{"positions": "learned", "attn_scale": 0.177, "decay_fraction": 0.822, "final_lr_fraction": 0.0}
Each number is 128 + 32 x the weight over its row's rms, rounded and kept within 0 to 255. Layers, rows and columns count from 0. Numbers have three digits each. The size before them is the row's rms in percent of the matrix's.

# layer 2 attention query, 160x160, rms 0.176, rows 115-159, columns 128-159
100:106066131111129124113113131124123146075127172144158108110102117154135138175082136146050141093114
088:153169076119143147095140115141119146103106175123109106050127140130190125141111115080134115146155
083:161113147118124115130089122162107145121141095147115146177158137151112131084098136122139135148123
086:196069057161113147112159112144092123177114095051124163139125203050097161120123106068099122110117
085:101153108141062113116148105120119186122117101100085144154186098151075123102134186145097139187141
097:159095131096124201155173108172125123124169185156153133082074121170198093173108076127111110105134
080:173098091113141120154138146093121073128104142163152128090101071109194117167152132106143156126151
092:157123083148197132152092103097110137087118173143174104063055120125157108112179108127084153119138
086:153149134017132162161135123092120126125154156135131056096116109191128125160149193162149106105150
102:117149137131126082155111139140147163122122122125150146157146135142110113151130140118149110146092
087:107163113072162161150101125142139109105176139105134048124084133201139170150121079161131176101166
082:133130100124162188118122143167101081063107132161108086123118165103161180186148100141111132116102
088:126177138170113078176130169084113154128151077129133125140194153059085083126163130133139140107143
105:143163166156101134165125158138108143138128150202129126093129107155143114167165137130072184089078
132:084127121119128134118120086094159155131174114034119184184121161136147170036113140152126106161143
110:146147145145129116167138106068140158084119142167131127119167107095129144131126140177083117144094
120:096168138143105093169171100135126191083141143089121211151098195095118093081156140119126182110136
128:134033111159106103099125139088170127109120069122173098201126092168110094126141122114123084141166
127:143178121176144203207145171141079139145096116146064080065100161119152165168095090174138156144075
106:154104136182147128121123179087100073111149129135139058168170093146154127109139132041171106136097
123:108085140155127114153146179095147125157135129142133130138142088087170101123151192152148160131130
115:153089119091155143105165138123101153091088144171142134086109083107070066167109142147169203154092
116:177085061062157155126101118102128162076148100142151138151151172167089150118101137119154107130130
127:177116125075144154171111154143094161126099096146101072153132139134148123185126176132135171167088
115:063151157167122123117136061157101085117188132168144091100124090167125138125141127129102133105163
109:161151162125115141146138090162135129090156188179158104061162064125144137150104165167043108144078
109:144064074102121139050098079155102176108140114105135113155105172113105151179076190141165121119164
115:150115150138149138070119130093164109180112134095112107154131090148141131053163126119063172152146
117:152144165127159149124075111132149135127106090174124052114177147179088130230123107097101076092143
121:119163150090140170122132087159080173115155138124141076086125149123125103092142108168146174132166
115:194185116109119161085077113182105124137151117125128101065114150135138126197098119142128161119147
105:187120140130117135144112172105114105183113108193155095135159142174149077108138169116177211101128
123:105125169140115176136104127110156114136130098059063168132120212145124145108090126117155108074154
103:100103130184119107111155132128087142094199105115102122120163099103098133079142160085154139115126
119:063200149101172081104135138132087139090150132124187154175114068134102125093069121155142088151107
120:158101095097110132092165121134156139145088122173131067129147084130121110215184126057133125099167
112:201111111111125148105078135126157162067097105156137087139150153172095126221115135096193159113151
093:092115142179128097128101212115155132096085125137132075178108097103125129145127142152097172186139
122:154102171175115163134136113123079160118204178207163124086144060135146086077180155156031148113120
117:128101154103143136106158135058096115152195182121200121095108085175139109119112115143048079110145
123:086117131199178100126159145047118119184091096099085138137092147120150153044139178095137130175115
112:173069092138137131137153209125139140122141127150113104136138136117077129153091181145136090174135
103:153154218166146092100103103148109113102174122168185139084146084124141109087187136097104101198169
106:129058078156192067156118127072127096145078139162128166084097157114134096120174177158135097132137
116:132104165182118096176125162096143085111191054131082143172112122088182156071131132161146099166128
# layer 2 attention key, 160x160, rms 0.163, rows 115-159, columns 128-159
095:143174092128146232107161142166056089148107118172121176123115101153134137117144088108150127094122
088:189109159043111133143128115140084071080128150131136145151080255095166115165129084133153104109129
076:117126092154151162172156097145142113125174080143121146149115120144097148139143138136097092116133
084:101136161129140105133079158037162072099145197158133045102095130121171093110123143176172051184162
088:142162085136136101162090157163124126196153089076166129111158164118092088071147135103187160154103
095:093179126133093146120097123111108133104125111141131095076096155138125178182107117156123093167104
085:084136180122151114124070149106156099125149178138097065098157192153135101121076074108134142165129
086:113122130077080162061158116114132152109157132126102125064078142149147159184114153137135093109122
086:116144143154187117123157110145090107084100105165180102110159148098141137186124125129180120165127
090:158149139133167114165136130103151142136178147129085136187113091148132120075168143096149177154175
092:179108116107080164072120157180155151140108112142156135141106142080142145174127135113153121119127
088:119114183099105198111115073148087163130128146141107158111077126237118107127101096084106097135139
093:144088167162147100119099136095184115122141151096126141125123082142142116104155182145062124142240
105:158104117132107151101120103194152173137176151118096097110120105094153147152118117148124072140150
120:100127138161168083161159175120154137175048116139143130150117133059103093083176084077117103134129
120:055154146134105149134087105139095147138116117158085123113097151153116139167119137123167130096163
117:142121200142139139123158128106149110173074136111080085111180094123114158130142150129204093135101
108:074167145142155113065145125118095136126102112104177142163155098162127147080106154125108102102169
112:160086178098085129057110072187144087094149137158148173113110088157154165100131134133129113102184
096:110111111098161115136148107126159122098155114150147193099109119155140101143109129160093173137174
112:092127084139155123185125172162120178114122086194150109123098121154120153071128194109137179165138
103:139153124140094136153111121162090147114124122152089100148173075176165161179148100157113130108195
113:068192155069132130117133092135028084159109117145127156123122082138131118183139069093132130110146
101:133168123119145134111102088175078121088068188159180121085125145140097145189113105128189109141146
108:075189148110094157115139103115130178117158058110139152106113149139154110157145195125115127110123
097:100116085120155134092105161143159153162077134132179136121071167083179140179131085159151081118105
106:135168141121140171173194123193118067126089134187092119106158147125118121124125123083159111137151
122:117109091205146093147151190082150119108105167147113156131153115101102086104160121158134139137121
116:108143165079176169076078127155126125118172133117180135119130134156136129128118120133102122146125
114:178131204114120163157083114114171121145139131155105168088137132104130137203117127132122112118084
101:120106080071108176140149166134081118129133100175073098120155129119132152197085116169106127083133
105:113114166165134123115149163148158100116169087108113122133135099135116167137104100185046104096130
113:196153144125079087067179085136113129131092141154147097112127104063083161130179102109148112126116
106:147117153146116132139117115108163120159164147125070122183101159078083085113157152144132104188156
117:122098092168108159165138106108171135115098161134062131112143156142113100112182142096040146068121
113:135128117169137134152150065121087130088164101170146133079044143131127167143120119150175170090079
110:108106094109143166128151114179044143159152121169121109058149136155130151133112084092098102166139
102:121127208067149129109078083154129100107183068109138170131075151161125184113152159105112086106124
101:163164186137115092156125091111114191161103139102124212122128086085118124142095141165150090178097
104:186155127136153081112143126134080139116143089113094128118102113087099151115146120156171137088147
122:147116019161088074167134153092167127123146149138163142183175070139118079114161115173138140178155
108:108128135114153126138135140163093153072127143085131118136193123140137135152113147144100152102140
107:163180174115121161147075120132162173165103088094107155138069158108094142112102135163161112131058
108:131179113094064154097140167161116145095166119103170109230152048109143134144131140127129093120189
104:030138087118119123117138091122123129092121124135131146152162092148098171052131171111103137085144
# layer 2 attention value, 160x160, rms 0.207, rows 96-159, columns 128-159
091:120155168091161137120119119132095146131193158144158102072128080125107073114158160134040135072183
089:098111141156152143092162116110201034144120062087123170193111142134103165114100142133113137097077
093:113033143097095180151110155131109077151182165113137116094116115181095123149156100144137174124051
094:132108134164163113054108093120166135127094165143153182160117109146143135147141104116130159105112
103:103093098129150119172131129128130100095154110133130146184140107169115099097118126186118118146117
087:202153114159133100174104149118173114155080173125140153148131131085076087162090123158092108110153
088:134085112163118098157126133130108077126096153140113162046117070155121125116165112165137111168078
096:120095095089133152091123148119156109098084092151105169133165117110171116132066178183116177144080
093:122134180155080176128081142150166108179071127117144173074107141134106134130171102143131116110146
100:148135129130160147116066151158116128184134128129140100085181064155111099143186134156096178083133
095:152139137122146092139135152137157154157196136126156135141134059147138123149107166168096107147133
092:129166123104138121147158142135072128094117123124085182057132110128112172078151140133119127113157
087:151098107119121159133134106108133111112159137164144121135112085152156092125111088032083135151091
098:082166164153098093121166144118115098149133091116076128113094141131158150143134134094156109154141
094:069180139101112113109140138159132168147139110131095149112150079158148114163162118214124140154121
091:136113186114100146166152108130111137117161129174075117130170168098190161175133139145137192107080
096:107127187104153140120093111152083162116179117149107052094130154142148152145130165091179177120041
098:113161083080159109097125126135182162150098113098168133113131123109160115103090094141127080122105
100:076156182140120159115138125150102155115150161149134139095129117151088111174156175076122181121137
090:147154190100195183132140077133140146059151181143133126152161026142104114108162098101127107109184
086:128172155106181095102108176086093092092126080090127127142081143106124164098178062185096149154169
108:140136147096160147114074106172157117161141144119191122084132101158105139131130084116056173094094
095:098158095116121123154121078133149111123167142142132162115119144142143124120140121140143094129142
105:166067190109169129094132121119107083153157197147189095166117144131103109129164069079168178077107
084:175125142101165120182089102185152190183120140166164080085155156140140094129100140134119136064132
084:156173080091189139129100135128157109159130079109132076087098188133105144083126050092112125120071
080:165152178069144143073135131099131131124141071099103110156152070123117137117164093086195160105146
100:109128124039154183153111121149131218114179139099135071122146131130113147181115122130180174112167
090:139159153138097145136154203111144115153130100133087125136164150083145178127138168085122104145140
090:094165153164095105133202136090140112109136127128080170171121114128121135135150150094122142094093
091:133199130114144119175115052155133165128166133122168106079160113122152128105093091124143124128179
096:132197158111152126184126141066132126125112132113117185140109070115127137104134081067139085148093
120:126174146140140150075139110132141140120107102137154133135199124150120102142096142134134127137162
110:061127131157090185144172125140141089183132132129088163141102128101113151088164132135069115185175
111:118113114129112102080089104160118101115125186107143106080137089133104123105104119176131149117124
113:137050163133149137128142178128149173102135123100112144075122096100112098112138138113126145123081
115:144160138151138107116167190095102141054175154120128154114115187125143180144099144085162094111158
117:097166108071153129090086134114201171121212163101118195182114160112151132159126084154092114146137
123:087103102158159120022120135168106115129083115118091149156121118169157137158144061147094117149117
101:142195142143097100124115123137118108159121081136136134190136134107162105103060144079141121128105
112:122143072123165157156135138192126179142136070173143119134088082154145124132102112115083140151196
111:148113094081089141139135123144130136098107149137117075102133178111110104121148097122077139132197
121:140125165136112177147099104188134143119136151152098165132136174116140148094115143109150114056155
114:152084100105097133111119152156127155113146126144027152193112163172106145135157127119122126154131
121:142116125139134157119136139084137161147131141137148124097074120137099134173129105170145182152109
122:099189141105164143121141150111133126155167103050121121110080194090086117090174082063160112117097
117:106152164153139143094150080117163101077177129129150138106142075164062061166138144157118197103136
130:091157074101141112114124131124130130121106134123181153077089141116119089132155155099131148159171
108:106163169078073159148144156175060125149139108172102113064130140150160155121139161006181135079100
109:156103138138120104172167164116166133118121125152096113132155110119144131104139098124163085167098
124:150139039118121155127138146076192126143118185126130102124197182137123124154112077097195163142119
102:136112190093082121078106097134184158114131110123112074134110075098157120132145143094113100092134
117:107135132175128076167215133117107119142112123163141120118100102116131105136182108153157093150141
115:153102117158205106107098120124132161102095090127127136122149138118191106101130113123038111135161
114:103104149082091149188158132203159101131133116206111144154148111159093153106113159116061165054118
114:082109084162179110050135098104083090073181140167136162167146124085101107107088144126105145149082
117:152115092137099141138156127117148161107109150181105134138128171143143185131111129118040177111129
120:127081178100109115088118127100111144142133173107115126155153105146146160149141159136139136172082
122:124088131106140118157136168119129140093102103171115122151071114186181131100133124175150125076056
125:155144139183125098147119128142152170080102155180141145082174116129084186162115098126116153121105
113:114176123088125102113139103132105134074115099177135148172108040174099142135145115142167135146109
123:167135127155091117065149114157153098136147194107173096117133084176089122170142102109171126154150
112:129141137118064130154143143147210064065076052113099110188131131133170175111131082113143119085117
124:118096120122176111087171172132085116103128111121131122083161108145145153155106169129065109094095
# layer 2 attention output (transposed), 160x160, rms 0.139, rows 96-159, columns 128-159
070:179119159165104105118118134137137099125103117124125123134152194176129127112164105114201152201105
077:116136144065126131145138092143104184118144153143115111043130129135138069194181157086146116107132
081:114139121147176090097134104115111166112123102131133069146175090110192068124152159095171145120176
082:147150122089097182168158138181095095164156135103086079105189200135104145183162124079157102090132
089:129131136143159149078106077142157136123106128108148098121125137128165126187107094043184134131146
067:106107136079105149143118159150093141077130097118102060105149159153110208138165129124139174132111
076:130156123128123138122089143129125166177118117096153129140155163142156162157124114102154147112167
078:099137163155132112111191149128083160120128201113157098146094127109110099175200086068120087126084
089:092129136093125152105137149144120171082168086142090112172202118116165130141059137118133110103115
075:080144175138133129155113104136135167114134181097137147090069151079191169173155120148125148137129
088:125135099090118137129117107152145124093077093102088112146125191067106162125152146146150198113111
074:153106112183138086116116131082143107179164123131105123207100160112123120074097090071154165165141
095:089140076156155123172140169117135124079112151077090139179146166105118152116110144135167170180134
090:121143080140188118120107100162182140110123163125117210160117131132119158095058112168085116123142
078:157133165207143103125110098164137114099118146099163094113156202077063130135142139096125132110154
092:114149156154169124108137105185160146155119145076137155109110139077092127110153149122145090100176
080:139104154145149143066126102126208136190107159085139239178085102091095097088118143147112052118154
067:116149158149135151123124140140053077120179132120117107140050172101145153120138114135138186130101
067:168112082160159101151164135095128149148091119106114080157201122126096114090136151114151092170125
087:114104106138103100143168208089126123154125108058124103128126204112093118150170134062168100181052
088:147097113126113127103115107139176131195141156188080181148083104143109114073067173168147127099081
081:083127168137150115132174155118145181180173156160121121159141079091115086148141160158165130118168
065:050145143125121126075171172129122105168099150115159114072092053146139104207118137159077096101127
077:101120121148093106123158181114147161163110107198143111100143089143135159138084177191097016122139
066:125157140105103193113131130163110130125140125063130138116134159120140174143141117167156141134148
087:118066142142122105119169163104087147105132156200122094120136067112144094144156200168119171113151
077:120113075145074099161180172108050123137126172132110080148119174147156163154174122141094130150097
065:098097153193154072102140174129114085112158137165157149112158147116102162065159101115121115157063
067:089119085146097092134106109073101146075073150141134134082147092156108117131176152134095144108114
078:156143125089133150133079102147121143135105133097117137100107160073161109162147154148171112158158
071:130129099099114124174080162128199094154117091052142107174180163170086168158122116130139167147140
085:108085063177138149146083165092128134043132124113083074139135188139111163087110190122119180112129
145:129144095130086153124136158122090124151202126111146153101065133177156188129086068115089072164103
150:168127099126175143138116156100159088138111117150089099196155182161138108132090130083136146159099
136:107163166093125159158177158135120163102165140179138174108116139142183089067115072119150168104178
153:139146151153114109186137122108082109090111109104152063184135151145098119132132099078105078209121
168:161129090130112121125106124131086129156084136209135081201152067178113092154116109169115147121132
159:156115140160169115118218160127069112225082133174040136067068111110123062127174148144092153105134
158:114113182086141160158152124125145121139168105164197088135158091148164092164132150106101108086114
164:114162091085138173112119123112126104077100137129115144145112159200117212136151104153134160101134
157:148119140165157089072185124086144114116103147070133099139152161071133134123140125136124131129132
153:136191139166136128134125166145097122135149103164077150109141113175186121092111104130128081144139
167:121164145132108092106188130094149106135082095120145164091117068120136136144167102103163092166118
163:116128107120148099102181136150158139198097144087145153143107104094133133165135174133143093148146
147:060140112131103111110141095143191142120143134186117144119117130165121088043121155084141154089160
156:171079088126136088120125135085106132118120140192109164126104089177132123118137156156113164116156
136:081165119070126166190118095162106241136113151163139186139082162148142131136123123101159149150113
161:130152155159061161179123162151078168119100159203085117140139128175091136118137084141090166139091
149:127148117168156016111135105091170086162107153137133158223073117099121132065149132165126128187144
150:118125095108161113120104089112194145124091123113196088147113127167121072193150145163124146084159
161:116091178153104124119092124132093094114145141243148090108099046118159127155109157172045166111125
134:153184131127100128204127086153116160158080152110132193100089184089105109084142084125191135159136
148:190117118072135155136078113102143157149114093071159171126095192127146120066113156153111103065115
138:118145089067095191103114098158126112109117147148096157116117159140058140192175109105170189124058
148:170151118139134104093131093085067115090191128172205092105183155149192104137114103115152152151115
162:160096115094103119190177170111114122110084137164079097152146098086138138132154143135092131125081
149:051149115090144103128138066144111149124156137191133123105168115094143104157112115132121074124099
153:147160081130143144113113079133137115136118066139150102123143154072103078116094115151145115125155
156:118147087120136144144107105143087148112125171088157097189111127072144099135145153094152177141153
174:099090148098106098088102122114112089182141088071125148128117131114141153132160107109135143111141
146:100114131118117126164152180137116119098109067096045087140149164157146130151147142072137137078122
151:138151106080124137151115131111142161104126057146068143159107110061141151031122166210140159115095
146:111134130108165095137140086095105162145095169152145118126168120105148067187177174080154067124115
162:159129142139128128125083144085130181147130138152116099186138138172128111114123113128176163141122
# layer 2 MLP up, 640x160, rms 0.266, rows 0-96, columns 128-159
096:108164194085128186149139140153060128108098109123141115085116124171122130113117190095092108059152
098:147158085128173176074144141090166082110132146125134139152172082192187154075106163120095132098132
120:109156146123118079161119115140110114083138176162184154089143095077107149163144161133096140119068
099:066124114179134136172160124084131117143142089103097187112137068065135156163075118144093166160115
111:182212136158108208155132090077118147127143131086158121093110137198163100155153099126088145112134
105:124131113094131136113209107106158111084176129113152153139076154119135110157169141136118073140154
096:137096162187161160042180139141172155116110113164128172137183135144137094145152115134136105137103
099:148122091139122189177115114127145169112173154177120165180128117174104189102114128124120078091122
094:143081158120156074136110180131102181182123096144079144077163102078203167097137135127156189155171
108:128070071136126094171115124146184134059094124101181104165151116152113086116114104152096156098138
103:131121178181078081108129124129155113142117120124162106172140167085182108118145092127157074124172
109:110118040165146118117108151062154136150152172128083150196145123137126110126129165148179163081137
114:115105039109094123165085173139089111139115097111147083142098111148202176166107149094119095112143
104:170113092052142133153100116103090146176130142169125176173105083080117109121133130160144164108132
085:111142143138184057083108109173093118151130119161127114189133090095116155136068120098143158116126
101:156124068162131110173102131098161136113139110152134090123130235145118130119120188130137131098141
103:091125133102121120116157134130144131068154060138149138093124144116152114178047147091117132173093
134:152087075135154076146155131118095145115154138141106121143125094082175182127121106092091136117152
103:132148139183141150082125091084123174149132095177191139222172108107103096081112156127142144181138
084:160115119220114166203122116155135156163115141152140120119122102115088147113158076148109050141136
096:146165099167127074159144141076100179158153176130081126150125096176098127152182131116103108132144
079:094126187079206165104140146121109158187171138068114135148141098111164096135128144119147142158093
105:131124101178100104088126158157092157154152084087112126143135188112072123112142081146142103103127
107:126160157169157092121103103151115124121180173158092131093180134140160146134110114132051108098100
142:169128170154135132146126176116075110144221134107098138131147099095104143106150158084075155117156
119:132114134145124067160148124107140116159164113120170136189135080074127142179144145085146139121113
096:111110135142198138167127138130162128165108158180107126132131097157096138142121086115059139061075
085:101117133118138162174152115090068134096142124144131133062117141184114136120127102105102133128159
100:148153129162106148126064148147107155115151086150105134079158163122164116165163119094125097146116
092:147087125142190132174121121118119128148037118122117146140168105080078093127137084124106188117118
071:146103151133114130102151151103069134173191125140103127226136171148156091122106135115092121135187
096:145096160203128157097167085160088092129171150183095156148155134131133135019192123096144123155173
073:095117164118106100104118127115127145188116160186130108143113095176164137129090164104121112113128
103:120091084172115073176109186100168137082101182088098125111154158141106149193213109130094137114153
108:148109104144137151246095134086095160118150140136144134178178093108115107155095118140126063095109
102:124143194111140130088115125096070091158106143101081121160112075090137168140129171135139126145175
094:120140101154139112167060139108088182139141157143124058159132071165068144143136129145129128117106
094:141088118119183143190152159129143107181131141170126113174123120133128079158191116132106120089088
090:122088131200151093048182159136147163123041099097083138142148129150118149059148132106091123107115
092:138102155126168094124144137182191127090099149143140117076176133143130108086165104105155156120133
095:121100135106149092107127122163096108111136112079129143098150182205141190101163118140119189150125
123:114101122131174101106114125112066167134220151080122121122067060143101124126108193169096099089090
100:096137115158200179222164165093160158095086143168074135130164090146049128125200110129139131121101
095:144127140153114182152148124103139115076149114094104155066086152174104089116168096169113157129085
105:068151097090152138113151127128156151187141172162115129089109111169161148126157169113171125088048
088:113177155111145141195106091137127189176137158083182168125118129121162104068164121164068134112143
084:138140088131071162124162065108166149165115077156155117120182168098116171173135120159109137153097
094:151156179098182169075164146115155069205142134180121110159149110127126120141183087146133104143172
091:127124136066141075076157187135103127152122078067142129154158106092138156141152102090108116093137
100:079109171148117139104118111088123155140167172078137120134156121054106165105106127097128112107152
109:086159080069136174176163116123123175118150168107167166090207092172109133170112125071122074111122
090:169146106072125088127090083140123117103088097131143124183163138160148115063085121144097108156132
076:132175182118142120110086123163157141113134161168165147128185096119110135149137111125114154092138
099:101148130111139070051097137175162154129111167094088176136181122172125138087116194160129147151124
108:077133108074157149065068113105197073121131178186107134151133172109112114117078118097125029140163
114:058094155058164131087092161091137140123124114121078162188160075152153123125084147144103100133144
109:085157175121131162155060146177125167133145170113125199101076140190071125130130107163116146115119
097:083109108145087147125037124194063101064136101172120154151155148090141185066096137134172098098075
089:091087155165138126125142148075139133109209107101090137121121092117106176146154135083129191083086
113:146130062155124171112142134078128139123050081158041132155089105141063147189172098108165120128116
100:076107164134122151212127127128128149107167193089150174165123118117097062135138154143147157129105
119:142096112116123069140109073142109185050081138151175116107158068108143093132115143122143096155126
117:127153127151162174197102091180142071103093117142125084123169103104134103162080102114139185131130
089:110102093067169129131162107059177183117108154147146090181147155157115093124125066084140157120114
110:115105084117163146131058104196159074086162135184138159129140135165174151082113108135105078072140
097:146157106093090111129122189088092118164127176123164126100140123105149125093113092152115206157154
105:126140139066122154116096157126119160135100106085197152135162122176108113142115107100117127145135
080:151138108153094153183094139169109217131165150128084142159152124136051115194128143109113151112112
094:118076117067149142138170137189151100105165128112154140142165121088110092116152075110056110068138
085:122130131116104132112064177142087079159107120144130098100139103094108173172168175108130098161099
095:068109110141093148155088129096141160088131101125145181159111128130160235088142135145106136163178
088:111103202156132153098186134134132163136120171122143151136151100141119074138123174141118159140156
087:149071117185104101197118122153148107151085131141153114092122167099130078125105101106187137111089
087:125211101186137104136149124093155137088116118092115185127130109145162082098149139132129196224161
099:117147078182190121142113160138079129121138097104116106131118065123149153178179109118120058141119
102:127068131106176171091122101078069072154105136145085121144171156115117124143102106147123091100176
114:143127080081162191137060154117099160150105114112168163177089136086109119068094143107144122170158
090:202185134080190157159097086175152134096149149161182106080195121160085135113129135156112061088161
098:213153169152199137153121073181136136155129150073135124099167166123059121145129133073097097072153
110:104144165119165132144110148112080199147144134157139103153091163165078146151159069072083122109093
099:126137116125120122113094188164175042093125145095161145105104134185176118095132146129096054117083
091:115082088132129127093125090174131175173116121201114101135101126168096115127128084079129130070122
129:072104109153129112116126173097113143110119128130154118093128148198120120117143130161089146072165
091:107141113084185129166125110215131133125057144113099124098152074188132050123120109154162113118102
101:184097127085150113098121107124133103135138120103117127078108124120124144124140188077076122150078
105:150109141075101137181114079145138160146106196171174146121145091178063076131105140117133141147117
094:094127089085122086089122075121148126065190096138131124160096128149169133084198121092084173131215
110:117101125113108101112135143118165145131130105164075165179167142048185125163096165123110152204114
088:137092165074110137186162126059084124136148095124162114135140101181126121149149151095092108090145
105:178127064114148115152101140134134149116106136092136065166136184162100144112138159152127187160127
109:116096121171140116123097125077166100078113099080172181134153128122104138135100072156075081102057
086:189171141142077159117147113150148127130101091121074093153130193234125113171125120088078144120155
098:125107147121131116158066067102117101199098140108160149135117148051180119114122132157076137108121
076:079115188106086147129110115151112083135109177096127128122106073156117141085154133170133223139135
099:094161160125123146151154111110148105107194098094176122166161146174122134105038128106129128146135
099:163083106132174136096095146102180171104105060152176103193178128132132131107068132084134140150141
083:114155151135111131167150124167096151141172180104214118118183057110130177129100180205120126114096
# layer 2 MLP down (transposed), 640x160, rms 0.106, rows 0-95, columns 128-159
107:122116131052174113138156115164113160118129122110074072133163138150180115114131091134145133065132
103:105100093122176126109118082068109178114093194123096128189156180108186163100146107145117127052167
111:157126164105103095157123099119118153122119098136200158124127117114101141181118136121104094143115
097:123139151168126154143148183092132151147145076133067175124106129138160177134128134156158157163112
109:197082075093097109166128097185183088108106130112124128115142136130162161099137095159121082152186
110:106115178171108127085135169116174141114145135139100156101159124151093144118126087105110106152142
102:168122060128117128147128109088149114120148095163127134125139152135090117165138133104153115050063
106:144123095155157098145095129145134217112135130160111133122165105150118119095124138093147132137147
091:136113117052127102170135193130090071114169134107106140117116088119151151133119164106171149171123
109:073125108111084175073104105134173089108111087119089100158172069120077098048118158128137105056166
095:126163149182097148131057108129202128063139098129128152169146120086185176117135120125134119120175
111:155079102116157108203117098059148146196154128170073113102125181148154135182143079079174114166065
112:181126096087116154141089088108109077112137125104170117123093132130124186157175185109181089111124
096:152148119150168085175090097108144198139103148126136129162114096113166094134129146174184149094203
090:161125118130141110129121171129073060130130116028146118162132174103101103154135102118137112059106
088:118129108124176123154136143121127135094161112139162096126083166116118113108080187169136152147146
104:173032154091095126070115134148112155075121128118116141084173140104151100092127107114137134108139
117:166083041102153080182135123150081152118156148152093114119140123114153158127125118109093150101182
105:207120165111127185176121128127167172114068122133160102132099088112152127153106147085127110137134
085:082112083149124135115139092117139110184154131148103100114171145182104102172098179087161095127146
100:122132140154082085136133218169117073135063139110142087136120150100172109152139150123104086110093
093:064114167157113091144136081078015120164103134106133157094081159142150167110129175137191126084119
120:174098093156160095140095155142112154109162102068143091119144175054162180129132097101078114157165
111:133142144127094108143180111168117148099128148162119162115174132073175135135105147098120122139089
105:169144113150171138158085174132094117140210125095098106141144119148108141119118120097076158106146
091:129126129180106099148126099116126130178185136136176107162171104076151168179127134081103109142133
088:145164172137060149165161106131108065114101147149138107095106163162143100070099175103191111133172
092:154154096127128140124128113089073114127167063133118138103154134160058160128117099157091051165082
109:234157140136090141154078137129172051150173107150122129114134153067147139180084165126121118155159
090:126174174161178129162144120079084161140073143141117119084154131136132113143119138127097147167111
088:136126151143096195135064212195129119154090175137115191133097133113116159102086128161099123063124
119:145104189087136177125145106182118114130107149109079167111122118133186131150164169096154088164183
072:138150215146134103051100154130193085161163119104177096150113107114096085142142142083167101125102
102:122079178153153170174089157123152134135123169089126108108171120130075144160129150120110164143100
100:196085121138118180234060148126133160122130135121196098148184054136075098171128123163108102094083
101:151118139117066116200119161152100186092124153063197123076096130152125137095156130169111154151081
098:167135190163133126204058117157078150134096184158101100161132099136026132134127139216085123109136
099:106142082128146126193139139077184093099142137153061058162116108140102156197162147069134128194146
093:103060149133119110122171118123174095125120088086118133129117078154072153142152155049119102153127
093:147186165132117134186158177134096107138153207139119134051122055096115057126102125146057126089163
101:112142142079149135105099133140143064107141152125128122099101178130112113093130125159155140167134
113:154128137156158098103111121065078156173185153084140084124075076155087074132111181165098124112071
094:148076102127137149141154114082160127096128165163138077133142115157142085072110116149171171176129
096:145156124146087174086175122064192222139165142121149134092093184103123090104094092095103150115077
112:133159085128118196121108124148169125115122172122132144082097078152177117127112176193181120193092
087:149180156171147119145142082113124155142151123173101154106115097150094165179107131102152055143168
090:129115106125086130115119126147171153174119127082131113056140156179187176117142136134203240140129
091:129162173080057143111134144128177087214063163128127159165172077118166156173144129096119128120126
087:133116061137143169085104116083072089142153111079079100148115141118082113124131091145161172182089
095:175141127150078172125084091116139113124166048152120119132151133133162153160182151201107129114070
106:027205124157117152130132108071166163134162108127123160137119118102131178145106130134114169162130
093:162153092096115139157126140121138113113081116135114118054094077100138155182067138157110146163120
081:204117151084118132167071124140121182103142124111117119175197103116044080126102148095099172144127
097:117121150158152074126101187144094114098049215092145113098099164151157167139110165137089156124110
117:121167101118070090121104154105142087124138138178061058164080107113099110139123113085139094132086
106:085129155144140162151113129115200182097133126180115178121109158086136114124082167064097154114139
100:090164172141151111121058127168144195114123166150136149081099133157104084142129153172093157098092
095:179108063154184104152183096130160101107107132163106130087096166115113096174121108220179141092090
097:093090215100148132208132156144150125107179103103067106103089138182143145196115143107122128075104
104:141083119145156159137097135119156115187099150075125138185095166131180117105165086118166112148088
104:080094161126127134162087169121065152087177205104135088129107130094121094146089114129166132108146
108:148155142113171106126142129112148164062117130140116126079175123106101092132095171102157158167205
112:187135073159104197100104129187146105184158134134121066073153040123186145127138138158116104143112
109:151093171117110146186107097196054136144099111139138142124095126097120142096108120223065115114117
110:146098090058140100122114119146104072121062107096118146094111103089127153147126063190134126078149
098:050085117087107159115135091120114121148202111069099071138140139113110153139081167044143147131121
114:075133120069132111111113144172123161126102106112110116152119108161181186119119138120137097102109
077:154163153195098185183143157161112151123115187150116093131119131084087118143115104081116171122074
099:141097151122124127132135090187087041162118171153099098143134176080096127119140126103077125122149
089:109145099135080160081107132180100080159112126166153112104116170094102178144146119138167112162141
096:163116189184167113103088110096129131117128169117172135147140066126128137076149109126087125148135
062:134168182157171140146142112123133175155161133094092164113184110159182128071134165112100134116116
089:153171114121147098114143129053116097082151159092130131129068144177090149097145106116166138089105
100:106168183152082136130123076093165165074138167152148138160088094145129110128135122125101142164118
094:133115111098150126141084170111063099129125136149136133174103037173138132165161137117127098140122
108:097138142101130081135187139110133060162144125114152092166167147136167069151076140146123072124183
103:134163112165145123107092180116135135113128154123152123114121075127077099092098152141114058163122
086:204143142084115153160163144115165147092135109108196119079136106139100158147153145143117086122128
099:202146156107201127157115088159161127170103177075141110110165168104088105199097119140109085115131
103:162109167097082080165118106118073195141161169161131119161060172101095133155120092071072092140110
097:139105149111135100100092139174177076118139117100108118105113155137178115109130123111120087115121
092:218101125181088116070152103157129107120155139161117117097097138208163115099139103081168081119152
128:112166055161154112091068167173154093099164068115150093110125163139149157130102130143130123136131
098:100146129089164097097132119142142111156173150187080121140133108138112085045140109129175112167124
102:132133140119132130048089133121101198122122141030150178147058126165072132086122153114167124153123
097:099111248107155139112110111120151130153111154134061155097164163168096051145097143140118125131087
099:121136095154182115138098112164082125130161087138113121169118113143174155135121092115113149149134
090:116122130104137157120106132080151165157116085155096172113156088137150180110099127140057118202105
100:151129096044095138164138164150148097172132130163077190105154148132114093152173150098168091104111
106:203112180103198133127072134150090106092113137148141091116160156180143110145102099094108191091138
108:111140114158123094144125084106108113144142097129148152083077176132084104174097133142149087138077
074:179155121163164173075066137089123135100109118134138115191080082145114083223130120120149087094114
108:152084159128098118146167164132130119192085067099154167145150146109078162097148099162130119130146
074:173091123056117144135127106145141120097154111101127061124150110132101150217073140145142092161120
111:109116159143125104118118101082127084128121065134118127158113105189142132153099107165146090129109
084:119143111196118194138107196107122109099109122117138123135077131145083169095076072167111082124062